config.toml
n_layer = 23
n_head = 2
n_kv_head = 2
head_dim = 64
norm_place = "pre"
init = "uniform"
init_std_qkv = 0.0442
init_std_o = 0.00652
init_std_down = 0.00652
beta2 = 0.98
weight_decay = 0.012
final_lr_fraction = 0.1
batch_tokens = 16384
doc_mask = true
train_tokens = 96140000
Each number is 500 + 50 x the weight over its row's rms, rounded and kept within 0 to 999. Layers, rows and columns count from 0. Numbers have three digits each. The size before them is the row's rms in percent of the matrix's.

# down: layer 2 MLP down (transposed), 512x128, rms 0.278, rows 488-511, columns 0-127
# up: layer 2 MLP up, 512x128, rms 0.328, rows 489-511, columns 0-127
down488 076:534551441509451536496442516470507516564510447405489531519475523541465477467526566510408568430515517570420422567525431513556477499437367447556534529475438512503538519437487506378611444500455469505504512475565454517530515499504441495434456389442443534484535525471434577458494484566461546481356451594591502576513519462593532533492517548539512491549459547484546541537540398476502549516521
up489 108:473505458476475443443537503502501616488518531600542469549448574475442455504451496384417434510495424412457471472525490593424542517508520514536489443465425455439557447531538525533440477511521557436564553455450525475501554374579509529541499498477594482430487450477551507475619568514457528519433523489565620574508529441566528548514546504473504440496505537498413442447554450443459579487502
down489 102:580523441400512502439527451554477525506489504511496439560444488527442554555527450354485540518544562488559507571433397563495407593444485434502489508432511517544467474504563533532427507446501528498482456522550559499554501486560552488480535503362487597463474555534509458450571485486534466450509489420518504525506551435484539480449544456528342536486461545428467440470562557514597571506553
up490 120:494536469467512463574503613540426506470554418503543494487426581516529541479505568559523479494469491494538536557626370424519396531482444510476526605472595486514573497582537472415476524448491533516507416468450467541483597525459497476481424553523512457529473493466502615444464484504551568526475499476455397554517472398512558465508422485563450522474444563568484458439573553494521490453533
down490 104:566578549420460420457573512496499541496444508435555449482523499462546469580614537523454522443504386426487486512479399453487374520572528485582465393514517481489437524535508533527516502478532469415487485473496513515528538578434480513493602545410429540495489572568589484641533459469525418568449503504511496547472516461480514442544503463441438501515512537457536435504546437533549543524582
up491 082:454470484565509406427471436451461487492518519527465494490500587407523531437464419520479542557465450566412510444447502460578467486495485523477494466457472558478553435565575475575494493569456489541416489481522569499464615436463485595545446468384476533546544387541485574411520459477510489451449527547498533482518485434548458650424493507549466480435549486467531504504577407541540476458531
down491 085:558498416493506506470527506471528525498499557415480555436485531555504491556602540417492399564496587497490476518518501432548433588564541409528533441531546523471458575487585413475488498458523468526478414426526513589469524483420513518470489564498463447492436533510638359479513545494446509438465420551506483570527471506438415520528493367493536432486531474500438499518457577491556503502437
up492 086:515454578501473555457520445547541560491466454502490426501527368475527429505474492431570475539513450500513502524631522428514511557566497546552576602464421465518508471505504430420549638462457560524510558548475460472539452522491516435494517423515489525512458462481488521431465503375512497475437508551498528495488433456379448509426540410501466548438554484486526485567451619421499435496547
down492 092:497467514419479456423352417526612540438572492466476451477438474456458531533525503421504454500495485496551437400408505525426435487459570492556557617619468554509503481555521544478546485497476467534569478540634497524571555503502444424459490469462424524511471521399461443477442567420524514475482512417494435475531527529587466552448505533510476453486516488507528467485557478425526453468529
up493 091:396498473529478534457461529480474574476429473506470501563549512483421480439506560536492325585588529502481530478488530481559505582615467510511491480482486519610502417409495536474445490533578515505589491482455501459580403553486487543520553492531490443440514475464527539522523521480451588498419635490503506482420560542516464503610498494434483567516429561464503478574436494419488443489493
down493 094:483470447447571553457474517530553464458486568486483566512443545536436460483426511561547547523546510534468496475538428545552458567515426509512408488524491460479522540549494538524513442470484459462511503572364437573556431394461552501552438525477552428557479524456633571523516416448638513489476561455456447555516510457403537571498511477434495458471500418410525526521491527520463565463401
up494 116:516500486555482528530480514517432502489646529479472518444512352571542466450452420527540514502468562550558461585559468453512427514498417519591548464582486446590488545517498424545465472448583451464569481440571517528546514459400543474481420561585447471516502480462519543562464486405585531504421509528457448527532496518498508523545447436553536477603482450503494487487476455455533447618504
down494 105:516502583427505502529547543549448494483481548528562472487467517535488497513484466370503455538483491566449405547556443534514477498499399497495496413494456502542422544557521451477444422460554489418505537579548479576494509446384504460464487506421513559458540464440608527720538474460486508478499563522478429528507473520544485441541469402508532529487543499586510477547574529439501544461558
up495 080:531484467411524467453540521472466481441498535455523495566527542408485518611419483486624422480431497429492573502444537551485535482434487482458474476470471522520530469521548484508549628485438425556540501545534552537487408472490519527429532490506440536504492454550528538493451482614367623509481554519524489503494446476449642507497497481507538563546538378516566523472491541439511453409556
down495 093:625541451529554554521543517519503530557505522466544584591560488505531510518467495488571423486437517455431590583520532563571555490508489447483506383553438488515560511487514449531573508543557452605470520438552566502463541602467462485456447434473530530460438512515510556568493542510388689537488534537554465471523512523514517448423444447524455503533511453555499495515519572431502463434515
up496 193:554488526404476461496509538470597524475508460597535465551512392458497455566539462536544404502548497483504568489503476489473489521474552548575432551609471403531588579503492510474456553504510539480543501517430580518502406544502379475430543466428508556549556478610522533568466560486560565437428480589514429494518526528524534567543516481482457382447561473519446458497488544497522501602495
down496 117:559478486485426557520549462551499523527462481550562505597473471494587514552553467477561453516567567449506538528425420490491355508460477522489509552534506414475603543472517507489463479415536442552485435536502484502476464597455338439501435460412491550549465506494510513568449509566523477468491513549437431521541468487553512555434544533495418447432540598524394440471537528522543489586455
up497 082:441563544527525511482461469472534500491539538458509417502440480420531436565513527570505526502502478562528563562598622502569524585553452462407523521479537438471429500475487491556392453529558578441473468504433500518519489533493535513624551511536472463534481471486525576509572502545445534447443488483567471483533487533608542446627519516523585525490365506498435437429515486561448524397510
down497 085:474518411497504547464544507510480612447469517465479467535603470505536504378489501524458446527541599491495513534368510508428496608484478500518450509412523452569549528443465546523451462604493476559552399514491478493491495445463454561461465431528514489455562559526531505557499454538455445583433515514548432596576552453556557503425560458511439496418528621514494473474565453539422479491460
up498 090:518496511566500446556371411425522452484589498527529409465507549542529443478483565587450453540472533507503479540496630535547406513427418511455446491515582477484475494555526529498571589521434624488495522502608423499578519449568450442516503560463522492513455490543485464410501476533540521521541521515460504459515415610489523470510526551540463491446475420570475498418505500492538509562603
down498 093:525478440477552535562529535492672561473602504505425473480505520471529477522549603462477450466503527546549498539433489572510397504404463431522464383397575516486404432485484540501506455538535599475548504557451437436573547559550475455514508585466413445488506563500447437477534506468509490494511534507508529508495480461457557432437480468474485545530461525620396521507557511518445460522507
up499 099:539540487519376499465511522546507426541465417621448436513514527468478590446585430514554600581436569480518516463406491496487528447415528496510474462534452488472535576565540419456550538472448575521532523497535551556442570445442521470502479526540510413520555510528452456473470516563560564449495585407515461482460513547643528554492493466427549510533370461503497531474499461517542494464523
down499 103:567542404547485431469508560564531429505507576508596392496455541549533555520442426387547530535473527476537447519454408497480436441492504450526578449549428392451511520512532504437540481544456455460482520496493525599474514528468522441500440487492444521558501469532482509464592415515553532431572536407450515509526464504454544433506562441493469539593571494414581482526477518519520630461473
up500 089:512485462420596535458531511565461471553507571532476527486580431571453538555596450583546505413431512541499536498604520522520563486541497403429470459464390573524467501562428461478522513435542482397436598432469546494491482464427536495479480526532490541547494599426405489512408485524456597463531499515515534502550485559591492468535459505597539446548536498452514422530561521531480492455495
down500 086:494560528504551514467527465476485488582426480515520426593537534525562623516496442432466429455565521497535555614416463580505524548486482494444488477464507488504525430494600587572570462472529439449493464536586499493506483424465567458500424502469392584470524525495461486531553442511513464560508516466451442608557519499517493557473522497484416427475594492517499597534471517379555589470461
up501 102:457409480490539539497461471454494516524505591558496499423571460451584446492475397495438431422542515428455475415518512463475503511562482563497496569467523436484430564504497344517512485448494533523592535547466449475509460539509458484553511433552502489453441447438531585505508430478454513470485524470413514476476488536436580518509495541493626407456492584409413507562498477420547413492427
down501 117:557539445381431457426480555435488437458490446428549525429549557473568521533461530485486475454443489539451487461638418515505498516513508527478448601461462467446537431485537487561458510465502563510529514532549451440566529494604491525526494520481561545568467527492501481563448480441461519459482474491431534560538419432486457546656498622535512531521536527537463388437559461505481409552517
up502 104:448538500551479539407468501500438469531429532545556488511483512489480518488504493505581572502549439536438581552539390404500499570573500444587443510376518455507538514484551515497375511553500484522504551492464516460501410471424586559499519449473433470540609507497486501439459543507431514596425421505526429622571571507475508422455521502434547578540527508553462431549495516566540481483531
down502 099:518481445525471491474578561508474545501470573542558461464519515607466547455583565412550590496504516532438483629435484468483476538574443459565450471448525400485487457501498569505457472467532461531553496608518495536494443456471545525524518509460507585544571592563510574510511526542443440551480454490639455579608500473467464476489497559463575529440508606584501458518526462559538547484556
up503 099:515508438483539456531447589479480508504546486538573522451555508448547461397573453521462471546483493487453505553552556494496584388462553510574464461453495559478508473539537514592470494494513528454462476506545423538504568443458470497490496499540407381490467544522516522502548447491538490465457386516474498490457519443469534541624519572554620406565544493472560406539585559491510418571381
down503 102:632463510463493381429504533534490536572409534502596397502546510598543459524545491395435538466555519461482405519517559510499541557466471515456511491511451572566598579436605477504448502454466553549443449569441479563533506576497489524488531463498480566461520550572445492606490454553538433549414541460479438487491472510555557476509449494456521480504461544473561425552484471553492515508564
up504 106:522583511592424395488509458471528562436493517511492483449624412477520511482558397587546550397500534462496587482530528503510493423621603491509457475525574519613515554598451413437449522456482517557508462474554568565426530499489452450535564510489588477514469501558442512542461516576503583497500521469538523496528554553528497463484488515478494570474468588430479551447456493538531509439483
down504 115:477580496511481383481500449492486583489477488530497376465660514600471492520517474462534498430585457465484506468454449473554462546604621458534505472442505473545505536579543461471467432467489509435524531477496554586445459536453537426475557518428539509497407556550514573511561487595506540524582469519485505453468547504564480455512551519524467570415470565463452504455458556561553594525479
up505 086:527527486525475546518443495440636518519416524567507455527451456484508554557460516459430499412523458480542427497481485525568478519530447475477560515490561424522542507488500414574482511497556462440508584540535481457476474483476503487565424535489587427511499416496434484472388435525497551551475542561481507405515635568491434555519407411483582594501472455541543544410431432539513573483541
down505 094:385538477499415525476582464509505495534504547444380527458526502483479527468514581526546537469498488504444555503491644536489488456497398520437449436527475470580576557407454435444564495407516545425474507494554489503477549417549536585528482436500347461496479575438511481410476429514555543511476506468412528550451476532491491445465513485463408545469559563466493487520475542527453527426451
up506 084:542549474461556487316501448516436449441496501494444575410531406528588452460517524557569541508483554451506549474483545566537464443607532580482440458423583499461599509569536481482574503498532468493563516566569404494537476434512514607551544538511493478452519516486499569499550551484588496463487515463529530544572470573531538494587431513510524492537472570546475452522485489549534422440530
down506 086:428520485486541597446573469469485489568461587457601475527516485594589499503452509521461566526540506558511439522448516494486485482634472523445515484507516519529555490513550388458526581580502474411454519500489340524495491420510526553530482475429470512496475545425460507504510547542460533595424474517549551540569600533589557520482555468510418533535426478524457523525475547630511466532522
up507 101:501529445466481450538477464473499511463506506607504478551486434478482531403444537607503496431425548515569482537534492552566475507513495598472476433585532486494511489484550432410448512504496447489536520448494523478507536501525405470516488423498552559476523457534538588505579463501527436532470539595542591490591511481584426585594474509418644580504504612563568516539454451550487432540495
down507 099:583490448443552423475526445508407561421426598494524481474435555581415504580442499547504489505485589546568401546521449545530465533581476491540461429543568484532454546462483488449435498510477446605469468528476592502494483500456456497528525515467480589459525594572511460525394359506518390475460486536524545501500508446562502601487513500476564527499529446565518480554506516536467561460542
up508 078:468491530473474583510483506495526496510383502494555438463465552464424577542580486475547514536436523470456520427546525527461545495515471384473434583496469454537512545425434555530486549544419489448531458532477485491509524441462517629590432565439597471525540428506540510345502493527453564492395481489433469552498497408435481517489434454507488390507507577542521455550460481513525541441426
down508 085:533582445500540426520529515500479460512591595423555507413510484513506503619552512511496428409510360513383546544506454457537509443491492448522454388475473558514483506531510589499471515429591517478569540616438521494467493567574426511516569504517445556482476509521511476481501523482542464563537486437541549559492443551403548519430414506556582500466496454480526487529421517458568469550545
up509 118:476426464515460607468568497471454596554548501511477489548512439450481471414537408504552577529505547498483485482504449410544504511541503462620546481532512543503451518613471488554445531474466442514523491445542504545450543570577473554559562535551531470573521530523567512433503491475548523539566473394454475464469482548387573447404515502392634479448539544495505495466525496584401493499530
down509 107:531456510443519524523552535516403561528586594476550555429514415489421586469461441478532448522512512506589451466507395454567474491578533453632536547469499520519489529531422505537401502461485465525543507482527541572571469619494492547488560464483538563462495508522582585513546515479509517466574530400468527472526542501432482507432514510397578495484541476569471407524541478563446599516543
up510 119:498476506455522505548482532558556505520609467515515506512562484497449528565515324517495416532537576591404526551455563416475489474507423548572449431576475487553398477506507467425504506588455532538569563518622474522566443429449562471480478528504501394523524473527549472422536505478494525449488428530476561498387548502482392483498558502498499509524459543490541523576463466502548496512576
down510 124:569485472444519490516511425562551563509460585438580518461541536545553577551500385410547485525481540512439483532513460448546349488517424443519469434509472503562439431472448505515475539555474495523483541544514515528567512501420525397514498516455508450553459549532497491525546447543492417514463449547500558486509601532434350441475556444432479456507505532466469482469466564469547492546647
up511 075:550505506530503452389457492491492488326531511607424508534480527477544481478559522478510514517450555521509498447456497528506522494519469465507468457499541459546539451521492477507511551496456433476513507502484441540548522533394503586556484444479548364457560581541469600464538414495496468443522477503480467436508547543591572504570402501460563604544491468538458432551426512431536431351509
down511 091:431527445501521431437596474580489439522569537524473576543494525510546427443494487577533464467566540504531530525497433472558504544509492532520493449498535521545486524488569522421446511509529562464524535561452427432596628400467498553534489504534552419557546464504482561493480540514471478525429458454546555513460517529474507383397453494468523540528397506579404496444415603592501518472593